config = dict(
    n_layer=11,
    d_model=768,
    n_kv_head=4,
    vocab_size=8192,
    norm='rmsnorm',
    attn_scale=0.102,
    init_std_up=0.0167,
    init_std_down=0.0,
    decay_fraction=0.823,
    final_lr_fraction=0.0,
    batch_tokens=[65536, 131072, 262144],
    steps=8868,
)
Each number is 50 + 12 x the weight over its row's rms, rounded and kept within 0 to 99. Layers, rows and columns count from 0. The size before them is the row's rms in percent of the matrix's.

# layer 4 attention query, 768x768, rms 0.0231, rows 0-54, columns 128-255
110:46 45 69 39 58 47 53 37 49 47 62 53 46 26 70 50 33 52 36 49 49 25 35 68 42 23 47 61 51 41 49 59 25 31 40 37 61 49 25 60 59 59 57 70 46 85 58 65 41 43 54 40 52 51 74 67 47 69 37 60 56 67 59 53 51 67 43 47 59 64 46 14 68 42 24 39 74 31 59 27 46 39 71 46 45 61 47 54 44 26 45 38 65 65 76 51 61 39 42 67 38 37 57 50 54 49 49 78 53 51 59 44 63 35 59 30 63 41 70 60 63 57 83 44 56 48 63 37
098:49 53 68 75 44 47 40 23 50 59 46 35 51 23 32 42 67 56 72 77 46 54 45 30 54 42 65 48 59 73 09 61 69 37 61 59 34 45 78 45 42 49 36 41 35 60 51 44 41 39 46 28 50 63 32 61 56 31 51 55 64 51 52 50 58 45 26 49 55 60 39 73 78 67 54 36 68 39 33 33 62 48 42 39 47 45 76 62 46 60 39 42 59 44 57 84 68 51 53 53 56 55 42 19 46 59 39 32 55 64 58 52 51 48 48 43 53 49 52 34 47 58 55 74 45 58 52 42
096:57 68 52 57 59 69 52 65 41 33 35 44 60 56 45 70 55 51 38 51 52 55 77 49 50 36 76 38 65 51 33 53 58 54 63 46 43 55 63 48 61 52 51 57 48 41 47 42 73 55 40 46 40 56 30 49 64 56 56 52 40 52 53 36 15 43 41 65 32 42 59 41 49 44 38 69 41 69 58 56 33 56 54 57 53 43 29 44 69 66 57 48 66 36 60 37 40 42 44 48 45 44 61 53 38 65 34 41 50 72 46 64 38 59 45 58 41 54 63 51 51 42 43 52 36 62 47 47
113:34 43 50 41 57 35 52 40 50 41 56 66 39 40 46 52 39 36 42 40 31 48 42 56 54 55 38 46 49 50 54 36 41 66 58 53 48 48 19 55 56 60 53 69 51 54 46 56 71 60 51 48 59 44 59 66 52 66 91 30 41 32 65 43 44 40 47 48 57 65 43 45 48 46 31 32 45 56 49 31 58 59 53 47 53 59 43 55 31 60 30 44 44 51 49 43 54 41 55 32 45 39 50 68 56 41 58 59 54 31 57 34 57 38 51 30 49 64 45 65 34 43 59 51 53 61 56 53
112:71 55 46 50 46 55 49 54 71 88 52 34 63 64 48 36 58 50 70 73 73 64 33 56 52 61 61 30 49 47 67 41 56 66 37 55 62 46 60 42 47 37 61 40 60 71 50 46 42 15 54 57 47 57 70 39 44 27 33 61 56 61 35 51 73 53 53 50 34 50 28 69 39 39 42 58 60 47 49 71 63 45 46 40 65 52 50 51 29 43 37 53 48 65 48 21 46 41 50 30 51 46 44 45 53 48 61 74 39 54 46 56 50 53 33 53 67 48 42 45 32 71 43 47 53 21 55 38
103:57 50 43 69 68 71 59 61 43 36 52 43 65 60 39 61 64 64 36 68 65 23 64 42 45 49 71 35 58 22 38 52 57 55 41 35 32 56 62 38 56 52 58 54 72 56 40 54 37 42 46 52 31 54 37 45 46 59 44 45 73 50 38 71 41 43 75 68 50 37 53 50 48 51 65 62 45 39 71 78 30 54 55 57 34 43 47 45 36 56 31 32 40 58 69 35 40 61 50 53 37 70 49 47 43 61 37 62 44 56 49 79 29 63 51 69 30 43 45 45 62 43 42 33 40 69 41 62
121:41 61 13 69 42 53 46 46 45 44 38 46 49 58 45 47 80 54 66 53 72 39 46 54 41 63 74 39 45 47 64 60 47 59 30 44 63 43 80 59 42 42 55 38 63 52 34 50 52 29 34 60 49 51 50 36 40 38 49 45 58 61 37 53 46 51 41 46 45 35 29 59 32 59 46 51 48 73 58 41 55 50 50 50 55 47 47 46 34 55 34 66 41 60 40 39 54 62 50 38 52 55 60 54 47 58 62 58 33 56 35 64 54 55 55 67 50 60 29 55 30 57 44 17 53 39 53 45
105:45 34 52 64 70 49 69 63 37 18 60 56 63 62 23 45 50 56 47 18 51 56 33 56 51 46 50 55 58 55 31 58 41 23 51 50 60 47 03 43 46 49 62 41 54 36 71 49 57 46 54 39 54 31 50 78 74 61 29 48 53 57 57 64 32 55 52 49 48 37 49 37 42 57 13 42 59 67 63 30 54 66 47 46 37 41 50 25 53 63 37 48 48 51 53 38 38 35 65 76 47 34 48 63 57 39 33 56 38 45 41 72 63 52 64 25 53 42 68 66 65 48 65 44 54 46 57 61
090:43 36 28 60 45 49 50 47 69 15 46 53 69 67 16 57 67 56 55 25 51 37 38 47 53 38 75 33 60 42 32 41 38 44 35 65 29 51 36 34 36 35 59 39 65 31 21 35 54 52 44 29 64 31 53 58 62 61 57 37 58 56 48 64 44 36 78 53 41 39 64 41 42 53 30 48 35 62 64 25 48 80 39 40 45 55 55 33 36 49 36 48 34 61 35 33 42 56 52 45 42 64 40 64 59 52 47 38 40 55 39 82 58 59 54 30 51 65 49 59 53 38 41 33 64 56 54 57
113:43 32 63 43 54 55 49 70 29 67 61 64 44 54 64 39 46 49 24 34 52 79 51 51 37 54 27 60 60 57 47 48 48 24 50 48 43 53 34 44 49 58 41 45 37 58 46 42 57 54 54 53 57 23 57 75 63 46 38 51 37 35 59 51 22 61 53 41 51 48 36 23 76 50 37 48 81 40 60 34 62 53 61 62 31 45 60 44 50 47 62 41 64 46 68 47 45 37 76 62 59 42 35 69 61 42 42 49 58 33 45 50 49 45 68 12 65 50 61 55 69 53 61 66 35 42 58 58
110:52 76 66 44 53 46 57 49 49 70 55 56 56 44 48 39 54 50 56 51 56 29 36 64 49 58 32 48 39 50 59 51 38 61 37 27 66 25 48 60 49 67 51 40 61 45 38 47 49 38 43 44 37 47 32 37 57 63 30 60 44 58 43 60 54 59 82 70 67 45 45 62 56 34 73 54 76 45 63 63 68 30 42 27 56 53 53 67 36 55 58 42 38 54 66 49 51 68 23 17 33 32 51 55 59 49 35 58 53 66 45 61 34 57 44 53 34 42 52 40 53 54 47 58 66 34 61 60
105:49 61 48 53 65 77 51 36 43 45 41 45 72 54 55 49 43 52 57 57 54 34 55 44 87 34 55 45 66 48 22 39 62 53 45 49 45 47 77 44 46 47 72 55 39 48 38 48 51 56 33 59 31 44 40 58 71 53 41 62 43 43 49 45 40 14 41 53 26 60 51 50 33 50 58 54 32 62 57 47 37 65 62 37 56 63 46 54 45 55 57 54 46 43 64 48 67 50 34 50 53 66 59 35 26 60 32 52 39 65 44 45 46 67 63 59 54 50 41 40 48 41 36 48 28 59 45 46
098:42 58 35 46 60 54 45 46 46 26 41 48 64 46 29 55 46 50 60 33 47 43 50 60 58 39 61 49 59 52 29 54 51 52 53 49 51 39 73 54 39 46 57 57 51 42 42 53 58 46 34 27 40 62 38 46 40 45 55 37 43 41 47 39 63 43 48 54 44 59 49 70 21 53 46 59 26 70 65 47 42 64 50 48 56 41 43 47 52 43 38 50 40 41 32 39 56 70 36 36 38 30 55 29 36 48 55 39 50 41 38 55 45 61 54 77 56 53 49 52 41 54 55 61 63 79 58 55
118:46 26 47 54 53 48 27 51 80 13 62 47 58 55 38 57 51 64 65 37 49 59 58 71 68 46 57 61 36 48 55 41 56 35 60 81 48 59 30 43 58 48 63 54 38 42 67 51 82 59 58 27 61 44 65 69 40 65 57 41 42 47 43 45 51 41 39 56 38 53 50 36 57 41 43 37 48 35 47 33 53 71 51 57 69 60 40 44 57 53 53 39 35 46 33 60 64 46 73 41 42 52 27 70 48 62 71 35 67 41 54 47 38 37 47 37 68 45 42 59 41 42 62 35 52 56 47 78
102:47 54 54 44 38 49 39 46 48 41 50 51 40 45 67 56 45 53 41 54 37 57 48 66 60 48 54 57 48 58 64 56 36 33 38 64 58 45 52 51 55 32 38 44 51 60 30 62 59 29 67 69 44 37 50 74 48 51 60 64 60 48 49 47 40 48 69 42 57 46 60 39 47 45 46 42 38 62 39 59 55 44 78 66 47 33 62 50 62 38 65 36 60 49 75 24 47 55 75 55 55 38 44 72 47 61 56 42 44 45 56 48 45 38 66 37 60 31 28 48 68 52 65 79 32 27 49 52
105:57 44 38 35 42 29 62 46 31 63 45 56 43 44 63 54 31 40 29 64 52 25 58 38 19 50 43 49 59 43 44 47 60 45 50 39 45 59 66 62 51 52 36 38 68 71 38 46 47 44 51 63 41 52 51 32 46 69 51 45 37 48 73 59 57 66 63 31 66 27 49 74 63 39 16 52 49 46 58 58 51 25 46 72 37 48 42 49 46 35 51 41 70 42 48 38 16 49 59 48 25 59 52 44 49 45 49 61 47 38 57 62 64 45 49 67 66 61 52 73 47 54 50 45 68 32 57 20
104:42 59 49 56 46 48 60 35 56 64 42 56 64 58 38 39 57 52 50 55 57 51 56 45 62 45 63 49 44 39 61 49 41 64 42 38 50 44 75 40 60 30 59 47 57 53 38 61 43 44 41 67 34 48 54 47 43 59 61 50 38 47 50 61 53 57 66 39 67 56 54 59 38 53 72 56 53 48 48 49 36 58 58 55 53 51 52 39 33 40 33 62 49 71 53 40 43 63 21 43 68 57 59 39 37 45 63 64 43 31 48 56 44 47 57 70 32 41 31 71 54 41 69 47 51 39 63 43
097:39 66 63 51 54 34 29 44 74 30 45 58 66 53 51 61 53 60 62 46 44 56 61 57 50 26 43 52 52 48 48 71 50 53 26 70 46 40 55 51 40 54 37 51 56 34 58 56 60 74 43 15 58 51 33 48 50 78 46 52 41 55 46 46 51 59 47 49 46 71 56 45 51 36 56 51 45 47 89 35 49 69 52 49 61 53 41 42 54 63 42 43 41 45 32 57 55 48 53 31 67 46 43 50 45 62 70 45 66 68 47 66 39 59 55 64 55 45 52 50 66 40 53 45 69 69 55 66
097:52 40 31 60 41 53 59 55 51 76 56 55 42 31 43 41 59 44 55 66 59 75 52 47 56 59 54 43 19 48 55 48 31 48 52 53 22 55 55 49 42 45 48 59 38 45 39 56 54 54 62 57 33 58 42 45 63 54 53 57 59 63 35 43 33 34 78 57 51 44 50 54 47 39 40 56 48 54 26 50 47 23 33 64 52 49 48 57 52 54 47 33 66 61 50 43 36 55 45 49 46 36 56 78 64 33 43 21 39 49 62 29 48 41 18 52 49 37 50 47 46 56 57 55 53 65 40 20
103:49 71 56 55 49 46 53 29 51 50 40 40 39 53 62 39 41 42 27 54 59 33 47 38 30 68 52 53 51 51 51 48 36 50 40 43 53 65 79 52 64 52 44 58 68 52 47 58 45 59 39 51 35 39 51 52 63 59 46 42 45 44 44 63 42 51 57 41 67 35 47 71 46 55 51 57 58 65 29 55 51 38 42 29 59 59 66 51 39 52 48 71 63 57 59 49 43 34 30 60 63 76 61 25 52 66 55 54 54 72 53 53 56 46 26 39 57 71 58 46 42 65 59 36 53 30 64 11
094:49 55 48 68 48 57 60 19 46 53 30 64 49 45 48 51 62 47 45 64 50 54 40 33 78 55 61 48 44 66 54 43 59 55 56 37 40 57 72 51 31 32 63 53 57 47 33 61 40 77 36 51 40 55 41 57 55 42 52 62 50 49 39 52 41 62 49 65 65 49 56 47 47 69 53 46 68 56 49 44 59 32 28 32 61 57 65 70 45 53 36 72 43 70 54 56 54 59 26 50 72 34 49 40 58 60 53 58 51 53 52 33 41 56 55 56 35 60 48 46 44 33 53 34 55 43 38 34
096:55 65 64 42 65 43 48 54 42 22 43 37 61 53 39 57 32 60 69 43 50 31 46 73 67 43 55 54 52 50 48 50 79 52 47 61 54 27 57 35 37 47 48 56 47 46 45 40 63 49 53 44 47 36 43 64 55 59 62 52 60 56 53 66 45 67 53 65 45 61 58 44 37 53 62 58 47 62 65 47 60 50 68 45 43 27 43 45 38 53 39 56 46 54 55 53 50 55 58 40 38 42 42 31 25 54 34 65 43 59 28 42 49 76 59 48 51 60 37 48 58 43 43 46 49 69 56 62
098:54 47 54 67 59 45 53 60 60 51 42 47 54 65 36 51 36 45 70 51 55 66 38 60 52 44 59 48 36 43 49 61 44 60 29 46 35 60 47 42 50 50 58 51 38 37 52 61 46 59 65 47 61 51 42 39 56 35 34 76 52 48 33 34 42 43 65 55 43 52 61 52 27 67 44 46 51 43 38 51 41 65 66 35 71 46 71 38 73 42 62 57 55 60 31 34 60 59 37 43 66 49 56 74 58 64 45 45 50 66 68 38 50 30 42 51 41 40 40 43 55 36 44 42 36 45 50 49
093:51 64 47 54 50 39 53 30 40 62 48 38 42 36 51 47 50 47 43 64 44 59 44 38 44 59 62 53 61 52 60 55 78 47 31 36 62 46 62 45 63 66 52 34 79 66 48 63 45 60 27 62 38 57 59 61 45 50 40 70 54 58 45 55 46 60 38 39 63 41 57 36 50 38 33 54 61 65 62 51 75 42 44 51 58 62 57 51 29 53 43 63 63 67 69 60 55 48 56 61 44 64 48 27 42 44 27 46 55 69 67 29 74 54 56 60 65 58 54 45 38 54 78 51 60 32 45 33
110:54 59 44 53 67 62 40 54 43 54 49 46 61 52 45 41 37 43 68 45 37 59 47 27 47 49 47 37 90 62 32 41 69 48 32 44 53 48 44 68 30 68 44 59 56 38 41 42 56 48 52 46 42 53 42 59 70 50 52 56 47 35 51 64 57 32 37 39 37 51 42 51 41 56 61 65 64 46 64 47 64 47 52 68 48 38 60 38 60 47 40 48 74 55 60 60 41 55 44 68 53 66 53 45 29 54 42 52 36 58 51 50 64 63 58 60 70 26 40 47 49 55 44 36 47 42 48 46
102:49 60 48 53 59 34 40 54 58 30 33 72 33 50 57 38 50 43 51 80 53 46 48 34 39 44 37 56 59 43 47 36 25 44 39 42 62 43 57 57 46 37 43 55 67 65 67 57 34 41 38 63 43 55 48 54 52 41 51 32 57 42 47 49 58 65 41 12 44 49 36 29 76 53 33 32 36 48 39 49 23 52 60 42 49 28 38 46 44 54 36 38 92 44 49 52 38 39 47 51 50 56 36 35 49 50 64 57 59 65 56 79 66 46 55 47 72 54 39 61 44 72 51 75 61 58 55 52
104:38 51 51 51 67 46 56 38 34 43 50 40 61 53 68 54 65 61 40 52 59 49 32 64 34 46 45 60 47 61 46 46 49 67 74 42 66 32 71 62 45 43 40 49 64 61 42 52 55 37 29 35 63 41 60 63 31 30 67 52 49 36 50 53 58 99 34 44 65 40 39 61 47 47 44 43 38 44 65 27 71 59 61 66 46 39 32 77 47 56 49 61 29 47 47 64 45 56 60 33 55 56 56 42 44 63 46 68 46 55 34 43 59 64 30 57 69 82 66 53 45 38 59 49 43 54 57 42
084:47 41 43 54 56 42 43 56 43 42 74 52 49 53 46 51 45 61 47 34 66 42 58 53 38 54 52 77 41 56 54 72 48 57 62 68 49 58 45 47 51 43 33 41 37 48 59 36 47 55 71 28 78 50 43 34 59 60 50 38 42 51 50 29 42 46 31 63 48 62 46 32 64 70 39 43 41 57 58 54 62 40 62 47 38 46 42 59 81 64 48 52 43 34 36 44 49 28 85 39 14 56 52 73 63 32 51 34 67 37 44 42 56 59 42 49 51 42 41 31 42 52 36 45 48 59 49 37
100:49 37 54 58 46 74 44 57 62 67 58 62 47 46 50 55 58 42 48 58 59 62 63 30 15 65 49 51 73 51 28 34 65 26 62 36 55 54 54 49 47 76 28 44 61 72 48 39 43 59 41 40 59 54 51 51 42 25 61 51 38 48 68 57 43 64 45 48 74 37 39 31 42 43 42 55 59 59 48 67 58 44 36 64 47 56 25 75 36 62 57 45 47 34 68 57 29 35 66 47 26 51 32 30 46 32 48 67 53 42 53 62 38 49 70 68 50 69 62 64 57 72 55 71 23 60 38 42
101:50 50 70 39 41 56 55 47 36 60 56 59 43 35 48 59 55 62 69 51 66 49 49 45 64 44 34 53 70 52 42 41 57 43 62 59 58 37 42 52 43 47 64 47 37 61 59 23 61 20 62 60 44 44 44 44 47 51 69 41 43 62 62 50 55 47 56 42 47 47 60 40 59 29 47 49 59 53 35 55 42 38 45 59 51 43 49 57 54 56 54 58 53 43 42 72 53 54 57 78 56 51 40 38 44 46 41 43 77 64 30 62 26 68 57 28 34 62 44 61 64 58 50 38 50 38 44 57
092:61 47 44 58 46 47 56 72 40 33 56 47 54 47 44 51 46 50 25 55 57 57 51 39 45 49 64 45 36 44 58 53 55 68 38 53 50 51 28 47 32 62 43 57 86 38 55 64 39 57 66 28 50 47 49 43 50 66 21 45 64 73 52 46 43 54 52 42 31 61 58 51 38 26 39 38 42 52 38 53 61 32 53 43 47 60 52 32 48 43 31 54 42 58 67 36 64 36 58 25 49 51 49 61 66 53 44 46 57 45 64 39 75 38 59 49 34 56 43 50 61 49 61 57 52 64 52 48
094:55 40 47 54 70 57 55 51 67 59 57 41 64 33 42 43 42 44 29 56 41 58 38 51 39 59 30 41 36 75 46 33 39 54 56 31 38 54 64 79 61 79 46 50 76 57 61 55 57 58 55 38 52 44 54 54 59 42 46 55 39 77 49 61 48 56 59 38 56 50 44 72 36 51 41 41 59 64 53 54 54 58 37 49 61 49 53 36 42 48 51 52 58 27 43 58 54 38 51 46 42 46 60 48 53 43 40 46 51 45 62 37 64 31 56 68 54 56 53 46 50 50 79 60 39 79 70 41
094:66 53 43 32 57 38 48 65 52 43 51 51 38 60 52 66 38 51 58 53 35 50 60 36 70 45 64 38 38 49 56 42 50 71 56 59 32 57 39 47 36 31 53 53 41 43 38 47 48 62 46 42 52 51 29 34 70 80 20 22 59 34 56 49 48 40 70 50 43 61 74 59 55 36 32 32 28 39 55 54 53 60 58 56 42 35 49 34 62 37 44 51 42 51 43 26 52 50 55 34 58 44 61 59 45 48 48 33 52 62 68 55 58 52 21 56 56 43 40 53 60 47 47 65 33 66 35 73
093:47 51 37 58 41 63 62 66 52 77 42 64 28 35 51 50 55 40 31 64 69 60 32 43 55 55 43 69 25 62 60 55 58 69 60 45 45 45 58 36 42 57 44 44 77 39 50 69 38 57 69 45 46 56 66 32 38 33 44 60 63 46 48 36 46 64 45 50 57 51 25 78 53 34 53 36 60 44 38 48 52 29 59 36 54 63 61 36 43 68 37 29 51 48 66 59 23 49 54 34 36 50 46 48 73 60 49 44 42 53 70 43 61 30 53 58 45 55 55 44 33 66 68 56 42 57 44 51
101:57 42 55 25 52 52 56 69 38 51 64 50 62 58 45 49 24 53 63 41 51 52 33 73 57 20 41 67 43 54 40 45 48 54 42 72 66 53 53 43 30 46 46 54 34 29 67 47 59 37 63 29 62 38 39 50 59 47 77 58 53 52 59 50 57 56 34 48 53 54 35 62 43 58 34 45 44 44 58 53 78 65 57 57 48 51 25 65 63 52 46 47 48 35 50 50 45 48 61 52 44 38 39 44 41 54 45 74 39 62 41 60 49 46 59 42 58 45 36 39 50 85 42 50 48 57 51 46
096:63 33 29 67 45 35 51 47 61 54 39 42 28 40 32 60 50 46 43 59 38 53 42 56 34 38 52 57 39 53 69 53 55 54 39 60 52 31 38 55 62 59 37 17 80 44 61 63 44 55 67 35 55 69 72 18 34 57 39 44 42 68 41 61 71 33 52 45 52 60 46 64 40 49 36 43 41 64 32 60 57 57 67 45 62 51 41 40 46 48 46 58 63 54 48 44 47 32 73 40 44 34 50 35 46 59 60 52 44 63 72 50 56 24 58 50 41 51 50 62 47 59 55 53 46 70 47 53
097:46 53 65 55 47 52 53 66 55 43 72 54 54 49 60 43 50 67 55 53 62 57 56 43 58 61 26 48 81 42 51 42 45 47 54 56 31 57 56 57 70 33 54 59 40 61 62 51 41 44 33 74 47 65 55 60 57 55 52 52 59 62 43 40 36 45 42 40 67 61 43 48 63 53 69 43 55 52 41 45 46 33 42 59 38 57 49 52 58 71 68 73 55 66 67 50 43 54 48 57 65 48 38 34 65 41 57 61 50 30 50 66 53 42 36 35 26 48 66 62 62 44 47 56 30 29 58 64
093:47 55 52 35 48 57 72 73 57 63 60 30 56 57 70 55 21 59 34 43 28 33 40 35 53 52 35 31 34 54 40 29 49 67 43 54 50 54 49 50 57 48 66 57 40 58 31 36 49 40 43 60 55 35 41 84 76 54 54 34 52 34 65 52 49 37 57 61 53 48 53 30 55 49 76 50 40 58 66 53 64 75 48 59 31 40 40 66 40 35 60 58 48 64 70 50 58 46 26 64 32 56 61 50 33 43 33 39 53 35 30 38 49 71 47 44 39 47 51 50 61 23 57 44 54 26 50 39
089:56 45 51 54 68 51 46 64 44 59 33 64 53 35 35 56 75 34 44 63 57 46 42 59 38 53 36 59 55 45 64 65 43 34 43 66 66 35 50 45 41 68 43 50 43 47 49 57 45 59 39 47 39 55 60 34 44 42 64 57 50 46 53 51 46 51 55 54 64 50 56 54 57 42 27 30 49 49 55 58 47 50 40 54 57 43 33 73 39 57 38 30 35 24 68 63 16 73 62 28 50 35 21 24 70 47 50 37 35 50 66 66 47 36 41 57 54 51 57 56 70 80 75 50 61 40 39 61
097:49 53 72 60 35 53 50 41 40 38 51 58 51 48 55 55 67 54 37 54 56 29 56 35 34 58 40 47 60 44 36 47 46 58 58 44 64 52 43 55 56 35 29 52 52 36 50 38 28 50 33 52 56 53 38 41 62 50 49 48 44 52 57 67 50 56 63 38 66 32 78 56 63 43 42 44 57 48 46 61 66 39 43 68 36 57 46 74 67 64 52 46 43 65 60 55 36 66 52 45 65 44 28 37 29 36 52 60 49 53 46 81 46 57 26 41 36 48 58 46 62 56 52 48 49 29 38 54
094:60 46 52 17 56 38 62 66 53 53 50 52 30 37 53 54 50 50 45 33 28 41 74 42 51 57 58 56 19 60 63 25 41 40 64 54 41 28 67 33 51 72 54 53 70 56 36 58 49 46 47 27 51 42 44 61 40 52 39 38 56 67 59 50 67 56 56 39 46 43 50 54 62 57 52 41 48 48 61 33 62 53 42 56 43 34 58 69 45 47 36 56 46 47 46 42 46 62 40 69 62 61 59 60 48 42 39 58 33 54 48 49 54 59 50 50 65 68 38 61 40 71 58 47 44 50 66 49
096:65 41 57 44 25 58 57 45 70 69 39 67 23 34 56 54 56 46 55 59 44 32 64 40 60 37 67 68 53 66 62 37 66 41 53 44 34 47 26 58 48 65 36 35 51 46 41 40 49 40 64 40 55 54 58 41 36 83 58 57 52 55 62 50 60 50 58 52 67 30 57 51 52 34 56 60 67 36 30 51 50 35 41 44 54 62 64 42 26 49 46 29 56 35 70 65 50 51 50 61 36 36 43 64 45 42 50 57 65 34 52 46 52 50 54 64 39 57 66 34 32 60 37 71 40 52 41 34
094:35 54 48 50 42 52 51 50 49 41 19 38 49 42 55 52 69 66 64 27 39 75 42 51 62 28 41 57 44 37 49 68 61 48 65 57 76 37 57 33 57 57 59 52 40 57 50 49 68 65 43 46 49 42 47 47 59 53 56 64 55 48 44 29 50 58 54 65 63 54 37 59 42 54 58 47 38 44 48 67 59 77 38 35 42 34 72 67 61 69 38 46 47 22 35 67 40 71 80 34 61 49 43 22 54 66 67 46 38 49 52 48 56 48 45 63 49 58 50 65 36 52 71 33 56 37 52 57
099:42 39 52 48 57 19 58 41 40 56 54 27 55 62 50 42 47 53 50 32 54 40 52 73 41 40 51 41 55 58 47 53 47 56 45 68 69 28 50 62 56 44 54 55 54 47 59 51 56 46 37 68 64 55 46 41 45 35 55 35 50 58 33 24 46 79 42 59 49 58 47 31 41 57 44 45 62 47 62 63 61 68 52 66 47 57 59 65 56 54 65 50 30 47 55 52 51 53 45 58 48 64 50 39 48 65 19 65 38 52 23 38 26 68 54 38 76 39 32 34 58 43 50 58 64 52 48 35
090:27 45 54 60 71 38 54 34 58 50 48 43 47 66 29 13 21 63 38 47 42 59 41 46 56 44 59 28 51 39 69 51 43 43 42 49 59 53 51 36 70 43 75 57 33 50 39 59 54 52 32 62 50 37 41 61 65 33 65 60 46 50 52 58 33 32 67 48 26 40 52 35 51 93 49 42 57 63 51 45 42 76 50 33 45 44 55 50 48 45 47 71 48 69 47 30 60 65 35 39 38 54 74 47 46 50 31 50 46 53 43 09 52 49 60 42 48 67 49 51 68 35 56 49 68 36 50 42
098:50 44 43 27 66 52 67 62 52 43 45 54 46 44 46 51 73 44 43 54 53 62 56 38 50 44 42 49 43 51 36 43 63 43 37 62 55 34 54 56 38 64 64 63 53 56 58 62 47 44 71 37 46 41 42 55 46 52 53 59 38 49 41 39 46 58 60 48 54 57 59 57 43 36 17 50 41 44 59 62 55 41 53 53 62 39 35 30 48 64 40 46 44 25 52 55 28 57 66 55 61 55 36 61 36 66 36 42 36 41 60 52 51 47 46 56 62 61 60 54 32 63 80 35 52 50 60 66
098:53 34 27 64 41 60 57 72 47 59 75 33 55 56 63 64 64 59 51 43 46 48 57 50 48 67 61 74 24 80 30 40 60 91 62 43 61 67 74 43 54 66 63 36 74 66 51 62 44 74 43 25 48 53 53 50 43 50 59 46 71 41 56 62 38 52 40 46 46 59 56 58 45 55 63 25 42 32 15 53 57 38 64 48 62 57 47 54 52 57 27 37 60 54 49 49 59 29 68 57 66 51 40 74 55 24 48 37 52 55 70 33 42 34 63 49 45 52 58 33 50 44 54 53 42 61 44 37
102:44 59 58 37 37 73 42 42 50 84 57 53 57 38 54 53 63 27 50 46 56 75 47 50 17 50 47 66 40 65 27 58 45 45 69 46 36 45 51 53 65 79 57 57 59 49 50 52 54 54 47 45 42 46 61 64 30 60 67 59 36 47 57 38 66 48 38 37 56 58 41 58 50 54 48 61 35 47 48 27 54 46 39 40 49 41 50 76 46 63 42 40 51 30 51 65 62 70 59 48 48 45 42 31 45 40 42 38 54 78 49 43 34 48 62 35 37 50 30 44 69 55 49 29 32 36 51 58
100:42 45 52 66 69 44 43 42 37 49 58 57 38 67 57 29 59 51 45 20 61 44 52 50 36 38 48 45 31 50 47 65 47 66 45 45 53 35 72 61 67 38 56 52 50 59 53 49 57 62 49 48 48 58 64 53 55 47 18 41 50 55 24 47 42 47 58 32 47 69 44 44 48 28 39 46 50 33 63 52 52 56 55 52 38 41 50 39 60 59 37 57 38 43 50 41 40 38 63 36 62 71 45 68 56 61 49 62 47 60 56 52 51 49 66 45 62 32 50 38 68 22 58 52 68 61 57 41
101:73 51 58 34 45 55 55 48 77 33 51 35 33 38 52 36 46 51 64 65 19 36 48 50 63 62 72 56 41 41 45 48 45 56 52 37 51 69 45 29 53 65 53 39 81 65 38 52 28 55 63 33 58 37 58 61 48 66 60 46 43 61 65 71 45 59 45 28 50 41 55 56 60 40 54 63 51 41 44 25 52 58 55 38 48 65 52 44 22 42 56 32 49 45 71 50 51 40 55 70 36 32 39 54 49 60 38 67 50 36 59 51 53 45 48 53 51 63 61 60 50 60 46 44 46 34 77 38
094:55 59 30 31 33 59 39 43 40 55 44 63 56 31 38 65 43 42 29 42 32 72 64 62 59 33 33 83 54 67 41 61 59 27 69 39 48 65 50 62 28 69 54 26 59 57 55 51 42 58 66 36 59 43 54 59 57 63 70 59 39 34 39 42 64 64 38 62 52 54 51 60 56 69 67 49 55 66 41 52 44 31 52 37 63 40 44 55 58 69 48 54 57 46 27 58 59 57 62 56 56 42 52 58 56 51 50 41 70 66 73 46 31 56 39 66 73 61 27 44 35 65 56 38 38 52 37 54
099:42 41 39 72 34 51 44 74 40 53 48 38 40 76 54 62 49 44 55 25 58 73 48 68 51 80 35 37 41 64 63 67 59 50 39 54 46 57 48 44 79 37 41 69 37 65 58 44 73 43 42 76 32 63 66 87 43 38 43 52 55 54 40 40 50 26 55 63 54 61 42 29 43 63 64 54 62 50 65 68 51 35 31 39 58 70 67 45 64 59 48 58 59 39 63 42 62 56 44 51 54 70 52 74 60 53 64 35 66 38 46 42 52 49 72 46 47 55 46 32 48 52 35 61 33 28 62 47
091:57 41 55 32 51 47 30 50 45 32 44 47 38 44 36 60 73 39 60 58 56 45 37 47 51 49 49 60 48 48 36 35 33 46 58 50 48 49 39 47 19 54 38 64 45 29 33 49 45 75 59 25 54 70 40 19 42 49 49 50 56 38 52 63 69 46 26 41 54 66 49 47 51 35 54 50 23 29 41 45 50 56 37 39 43 31 40 78 62 63 47 35 40 35 55 57 39 50 52 42 59 48 69 49 54 53 43 47 42 53 58 77 45 53 27 55 41 43 65 55 42 56 44 42 38 58 69 64
094:59 49 59 65 45 40 72 46 54 63 45 47 45 36 39 34 44 38 47 68 44 37 48 69 45 28 49 57 51 54 63 69 52 54 56 41 34 57 43 52 40 49 57 34 22 28 67 37 44 10 58 71 57 67 69 58 53 73 42 63 51 56 34 38 59 54 70 38 41 48 47 42 66 61 44 36 77 64 62 50 21 53 59 53 73 28 41 45 57 38 49 54 36 65 36 47 60 53 34 46 42 40 58 45 47 50 63 41 72 44 54 47 39 59 59 42 39 60 41 53 39 49 45 41 53 31 40 38
100:50 65 61 54 68 38 26 50 40 71 57 40 54 46 41 35 44 44 44 49 60 70 45 75 23 40 37 44 38 60 55 65 41 52 37 64 48 39 54 36 65 47 86 52 42 17 54 53 72 47 30 66 57 56 59 52 41 21 51 65 49 45 41 37 41 66 64 45 50 60 50 50 58 73 37 47 63 66 64 46 62 68 55 49 56 42 54 57 71 53 64 56 32 39 53 42 65 81 40 32 36 37 57 50 44 58 39 30 50 49 44 24 55 71 71 31 43 56 25 42 55 41 41 46 51 53 52 51